From a checkpoint of a small transformer trained on Wikipedia.
Training: a variant of Adam for these matrices, 131M tokens, 11288 steps.
Each number is 128 + 24 x the weight over its row's rms, rounded and kept within 0 to 255. Layers, rows and columns count from 0. Numbers have three digits each. The size before them is the row's rms in percent of the matrix's.

# up: layer 3 MLP up, 192x96, rms 0.177, rows 25-56, columns 0-95
# down: layer 3 MLP down (transposed), 192x96, rms 0.141, rows 25-56, columns 0-95
up25 082:096134071126147157135124132143160149157128157099132143162124158111155112158085108164109089140093142119113165138153134135111109141122148126154115123186130142089101120137128142149097102148129125146069116140175129124100133132095133105149115110150124140100144076172146144127130073136116101134
down25 088:130135096110149104147137111125167147177146145170118141132125131088132124131102101150120110123060138155090095109115130122094114135172137146163097138109175120094107131129131112151167152172146103117123128095153119170134125109127092144127139101198123140107156108135107125130106133129086145107
up26 091:139147091099115119106163147143141180145106114126161129160089093111151099110106149150137116145103089123136134129171135096136110121110076118131129164151141097136085082088120155161082084126156109123097139119146145170114116103138156120109126140164097137141149138166138138118121136121114158096
down26 091:131123126097100096102138133134140129111141156113149137086154134169104144150121157096139078155167144168123096113124136141106148128073124155096159185116126140136111144149116139144140138110118173142135072114072127164093123155119125125121125129156130147114137173131083122143136102136103093099
up27 098:114098105135117155136115152122130111145096136133146105124067118167130144098101158173143091119104124154102156116134112158107134146118180122110119146117123096139078105132155142127108080134138142115092165123146153120107111140128090158152077118155100132162127094165139114180136102144141141100
down27 101:115169157156097151115151114130146143100141150140128157073171132152094141130132109132108098115152135101138157094122067107149140115131165092118168159111151099147153105127134111105110182144106140124112129097069121153097139134153097138149145142090091128109127124111099125148112124129130146166
up28 101:119187133113138077138115096113156106107118123124146119143129120105171124139120124198109117140110145117074135157147174095157134121104128146152148122149116095132096100109125156141104125142124155140106145131100150139123087085098124147119084147156113134171152156177109147146146114131135097107
down28 101:118067120156187117150147127106090108119147110133094115151122173140115120127164098123136126143100118141156127112120062177157154118144107165137116144137160109117128110138128119087113106137104161154162089108155128149131163139118097128111105085131119161118141142131123119105151116146067135130
up29 104:129167136138107105112154140165220146118079137137141130144128159141184133116086123136131149122112117133109110107116145113137158121145101132085134139144141130091116140148088115114109123159172102116148091112091160127120098132152160141125159150134116083087116114115109154153128097147117147112
down29 094:132124147140116113146142129117153139140151106112100135142099111102098145124138129125125079109150143101097117141181167167131139125151102099119139094144125103150149094131142133160066134087120110136165120087122101146133136141104125172141092135107163168146164140081158111083138139141181137133
up30 099:119105152164099101161167126141159145173110135123149134124170113156085076144119112138136117124124132121143133183106163133112153162143136112107120123109143101124121133110127111145112097113095123149132084131108143116093131139147128134091087142128102162133112081112115141170178093190128103121
down30 108:117139117130106146137093122167115126116099133124150166165147155119148125117120124135152141126182098111163137119134157097120074099130135146091141120156103144138094119156143098141161140131120151092131132093087139134127106115139175087117153116082144161108179162090153148104129088121160116100
up31 098:154131112080144128102156178139166174153115132159156147156122148134103127095108101128123136161120104123114126123132138136198171142143099101161093147108123161104134140133112149105101170124123132142132065126177152131125130090125093138132119096128121097151108113097100147113126114150136125160
down31 090:120161104172114111152133097134128116085109108160128189108136125136146096162099162130122131103140145125114155132151132133127105077101131150112155154146147077124109154144142129170151091156147120121131126110076101109129123140109154092113148149119142122075128164138118133152188123099147150106
up32 081:103126123101120140134179144148153115143116142128138176136133146136152090147071113161136126110085097118129141126092141109124180189141118133119123112115145164100085117122101127168114151129106126125110135145143118154121150131122165120124153139155116126105142120190138133124149116113080061162
down32 108:110112130114114090154132127134176099148155133122111157156132139134162110148093087135165128106041115154107112128089109079103119127152120125130098147133131139122103142129130146185149139150138124103129142100131123151155162109144148129142132134190109147121121159117123127136123097139088071134
up33 102:116127159109130111164116135091122168185131158127120109149139176138100151122090113165123103140121151123121129168083122106153151139138126142119124161119153102115140146123116112130076164126116140184122098158130107087142100117092130170140124142122085119134116090085136107153154082145115121153
down33 108:125140112109110132114155132151159148104099115162168126130089112106121094152119149115148157144045114132138131133151178150132130119113142121141155110124077139122140107132118138129137090111136124103117136091171086133130157110139110094156139108216147120158146130142135125111125111118115130079
up34 074:085136134136143134083116133126122125098126114148137147134133156134168166106125107135125130129090110114129154135119157154102091133096101128094100131158151083164134109131147132131133100119159128119164125125099136112154161101081127160106128156236105118158145092140125141097130117145143124134
down34 127:152131129114124116160123124137132115129133128111110143135110123139133084115154129126100127137170148132159130136119138155123160141199129134151135129112129135036137107115134118109092161120128130155170113086154135159079137137142126127129110112024121124129115138125133135129078129163133118127
up35 070:113139136131093102111170138156153130126128159145128192137126108127155107162088132143151119114091140156123137128089130087161129149141133132163145146128122119113132140118092140134116131117080136159147117154140135130157129146151174125130101118154114148095086113140110094128139075139059066134
down35 119:117132105124109106140127145132159133133123156145129167143118150123154125145085116136172109122000125150112119123091112101122131126155124128133131150120102135138130143136116127139117117139121168133123109124128135131135144130138130137127138133219108136121119130138126126128155089131069081124
up36 080:104122124101131137136139137122096156119141151120102163140060085154116116146106111146129169126103135075137174099129110140146091136097130135119142105131141122150137141114075147144109085104112131137112154149149119122147165135103173127159073168196127152135079135129120127117129134136136130144
down36 091:113143147118126109116110181136119153141102108145117140132138129133113143142158158103108146130236155097157090144159132120120143149148117119102102097097112158124150174147138152109126142124133125144139149109111141110117091113106131110110124081089142091109104117119115138097150178154137129159
up37 105:139143126094136108149146186143173158132093139150135104178098131139120133150075145156104146107109105102130141084080160106140150135140096144146108104114183133115158136168115184146129129126132142134122106130141098097133129081136132149148128127135129120076099153141123115171112118106110126119
down37 096:124126176183100137140137140097123114116145142138113129117171115105147122125101125135147132148171170115107152125151135055133134072149143129155116085128110095146088114106116102131135147170155079131121134093108118163157123131121128143149182113122143124137113128088082133118119166140146131115
up38 116:132095158155126145167144108106174142170091147132145097128105151132130082158102096124139096105109137131110103176089144121106157158137139115100174157161160116101133151135123115133115125141104136156116132158139132106123095105119176137123095126136076108103087099110155120171113120122109115152
down38 102:135132136139128098101127142124171106073166132101145156144120075143152110107112147135143187165115097152138165099102131149102139114146152152146121094149087142119148111107094138156176133124128124128089137089133140168128074096141095127161104134144091114122154128122105114150141114151131104140
up39 093:151147126153136074119132118167166132145121128134173126125144087109144125166108152153130106110120156171098145144119144118133135115143093130123143165149135138093139120106138137121079173108158098153132120151095187165125123119134121161113127115129073114151154080102089108120100136126130123080
down39 083:097138106145118144138097155140103136093168137157103154112127129140146113167124110122144130145183119118118072125110120090129137132192134113132131107148114154091124163143139110125165167129089129131166126083099086095133121122113151127109162112082099141113092157105140161150126136124127107169
up40 105:141141150153115097096126170116181163110105143100145144117123139130153115174120150129122114132081120130118093121096155104138128123142138145180136119151128157103156143123140150116166096133113105143155101152125146123133091116144166125124137111160147124103071110143131127107129071157076104180
down40 098:146119130162110068130180136141142130124139127116096168171098126097128158130119110125136123147076110108110112129121153116132096126144111130103110141112097076135166165168115107142136121154116137122140145114129154154187112167133159149100129097178143108153136100108132114094153115129088095148
up41 116:174140115102159143112121158083096164156133111122153130163106076141119146140121166145089079154092117117095128126155121135166138131142156102112125118112118117120131144112122130126126155114112113124117149157156122154137075159079136171165103111148089137160115085153157100137130120144090121124
down41 116:139145150131105122074138130144089159098106144121114113094114129183146163095133150116107107128158107106129080155143154106123121120141111132086105115173139102103099122107170152128158163161137129125157107147088117145142117111134133121132147196126131148177146157104134150117089128096133120106
up42 107:100133101102078131110148173165123140132138117140155131146110137165134128153085140130103127128105146087148179083130104111124092136142172141155119117112112145115087150159101146139101161116124119162084110175163171127151140152107142114119111099135114173119104147166105107107143130134125128099
down42 115:122148121102074145118132160141142133171115113130142116133112117142096141139101090149134127164096126101148077147137145119090115106181146134160116135151118146102152118096146104197114158100180123107126101084112138124168136110123129100140124163170140121111154140104120115116100123084115143115
up43 086:140100161177139074168122145091145126131113117105144145106151128131128156125135130161130124094087117181113110162105144138126155141111158094138113110153116104121127135120131135138149139145149073113162129153130126081096118135099137125108130165166130097142097099157139107180130073167142149131
down43 096:146128067127112138185095146101124132117141149157123134162127069128152161160137110162142123125139137089162123121123159108132139070171090149135133125122123108126180104155144092113128151142111125130130091147094130188144104088140119107098178136121144140107140151126117115134119134121139104122
up44 096:119112157088119099097155205148178170155061136138116127149109141151146107103103141147109117138124132121086127127140092105159121143138124163138123131110190098094139143131128115126098138093125126163159128145145139131128068117153126150142147123120135100106112139135152136128153085127130119147
down44 079:124120094169156150105115151108154106124121120128158167174148155111131140136142127135112117135133112142141120098118134112143145089117127085133147134174117153140115096104135136128136149145103092125107116083100110092169189133147130152097124152099100129120153156108069135114126178074155142103
up45 075:087110106157147158118119101112123101144137120161137170150126156102153132113128108107164126130083108135124114172133157131112102132102109127110124153121125103161150111144154138132135074145132137114127134126113121099149161102087098125135123164238120135179132130145113128127114126160109146119
down45 114:164131133130089104132133145168156144137125116087145163144123128170132098134187132152097128147189143103136134146106136150159145146172112142132132122114132132068133115131132117118114149099108118139141096094132123141094138109124111125107109102027108102149100131127113129125105139155137144116
up46 086:101110107150142111112115156128149121138120147112118136149152139128182108169085135158157132117098132159141126141108154123127173103134150123120079135171147161107127106121120117160094094145127126151123082125111130175064112127126149090137141115146151140103133126185094151128125077144090122148
down46 116:152140096125124095137135126111154109155131133149124140142108139096138130139084125158173112120014132146108090144105092107111140126145133138149120137141120113123129138140140131154157131135160138117121124113125145161122122133126117143122141134225109139121144149119113148111145105124070091119
up47 103:160149128120126126158113127141162122131063122095159138121180178105146152138124107140120149134094147135141129132125119137142132112118131102114136127152117128110154120115092112186107151135063102108145113131102150109120127100127188127122103132189132121145097172155125159121132125084106088138
down47 110:152074171109145117144125157102136126116153122167088100113134151162138124146138168093149125079164145100134144137132112086137137115155136103161138150149131116104132147093163143051152132130135118114135147119133109147087117163106153105147136119074131119124106121103143093131100157115121104155
up48 105:136144098123117078149114132106142140153129180109135162151091139113133103163076130200119094134109162110144140109107130139127133159126128130171136129117126103112093146145095125161138127149100133163094150141158127132111113144081165131091082114142127174112096124155093129141150105147126109121
down48 103:111117155137120081135143158071106091180153145136084119122116132097150073128113131145117170149079164134108130138148124138091123137152170156128112138131134119112118102094147125174130092136120140123115147087144182114144132118138107140128080100156099130142086141120145147137139110167122127122
up49 095:150125097120119160133103148126180132108090095114167155166103114155157146121086124166113158126103126122115128105152154113135099134119133094140169104148099151113146101121078158109122098155130073117146133139115159156139160129121126153156063118169147126146102139159119146117114122136130151099
down49 090:135125126091142117080152131134122167142146151129163168136131186143109126137137144117146142109196131115099091107133119111136131120052141115082126114103116116203117182122118163088145147153111129121122136109116120105126127094107133096153140100116119110124110113134119154134105146127137120157
up50 101:150129108159149135109120153154112121178107110154108147120139109148124136177095121186115099145101111126114152128103141167174115140128116119116096114112152136116147104145126122132105153088146083191146097129106131156134131122101117170141091100159119104111133103168170119098148152169124121107
down50 100:134118084145168156140091102129158080111132161125129119110136124143145139132130086164064138097117104134119139104131130120120093154130145127109169114152109144115131094158165105133145125129116110151139096167122092144138176140111139126157119183159090112104141109128151151095135116097183104129
up51 100:131139166151150071122170170086122131126117162098105183129132115125122132124129112156144131137122144136139130121074105127180167130145095098165116124134112117110151183129092108181093165102126102112161094142117122125144153154117164143145118135133095128097104100104137107138132136125104117134
down51 094:127127142156114151059108110152127113141105136136164115119112132135125132139120101098176109093139136108106112143158155111111067116124157158070150113123159130118121080124140132092182103151087151181114156116126174118139116107130116127116146128132126105162146133155122147143131115112098160162
up52 112:114116089078108116153115141161181147148098090131150119164152111127177162130108140166160106139109099162096106132153139100173124141127133114129127131151160137118152068084099163139078100122140128142105147133113138128143096089136122107125089143138127123119117127148141104161124115159128133157
down52 104:120156130157135157123124179123147118113166117155113120102132122190091153127144133093161141130106106102154127095099108164141136112104168106123144138152129134143134150143150132123113134128090129129090136093094109109167098127108113140110101163160103158156086136135079168093119170091103130124
up53 103:130145159168111097105126162126134170114112086109150140142109108183104122105119172147114108104119120132120145159123147114133123163118137141126113098151164115108091125112162114119098148135107099175123105188137147123109111124152118149077133079125104140139147097147131117178167094125103108143
down53 102:133104142146140131142155121151114114129120115106121114132166155101128110102170121105121144145211127105117129106145120129128139097102138111094149140141103124096087154146111114123171159133118099081165140150110121159139131120147112158123172111049148112122148114125114132095104170118091132161
up54 100:137116096152127071176124123143135100099151154125119143169145129128129156151126143129110132088100126175134117118097157105184137096156161120182139112146146157099159111142122124136141122147082110163122109151128170113091115097140138124110146123149144117102129107151099100143114097134077135164
down54 091:143122121121120141128090114145132125134132153146123091153101126125141151142140093106160149189063142102142131093125079154128144119163139123139094132158100136102135152127076138142092129133149150094150142128129078126124111115126117107178119145168126120133120156194171127139136137090096116111
up55 099:154094107137082155140152154147122156102097080108137157117138077160143141115138104134139158105100127128118137116135100139174108128115150103169133093128104173105118135142095172150060098142133106108133112143152169133114137150125159144099137113149153138108098111133117130153128119165116157091
down55 089:137129117131133110134081153140135144117119116128114120110112114127138142128177150164150135090207126114139142103149140127150156118141092126065090131064131135113144132155128112104140166147130056124121141165108113146133132120157090113144165123087131118116156127096116155135127147097142101143
up56 108:144129103105137141133177148159105160144130136137144130165141140125130089132114142111118089115115098167166146105117154100168131133127142141130132106135171111122059115122110195130121142104128124138062129173150142127127100091160138096098147135142097152140149109146129096098123129088118148145
down56 101:141166162120126144118134137078097173136135135094179095112145120123125081142098107130158121103148138115149164097142146129109137106085102158119140116103107144205122138146127108110118124089117142122149141096098168097155100086144106150131138125138161112147150151146152104119129130133170110145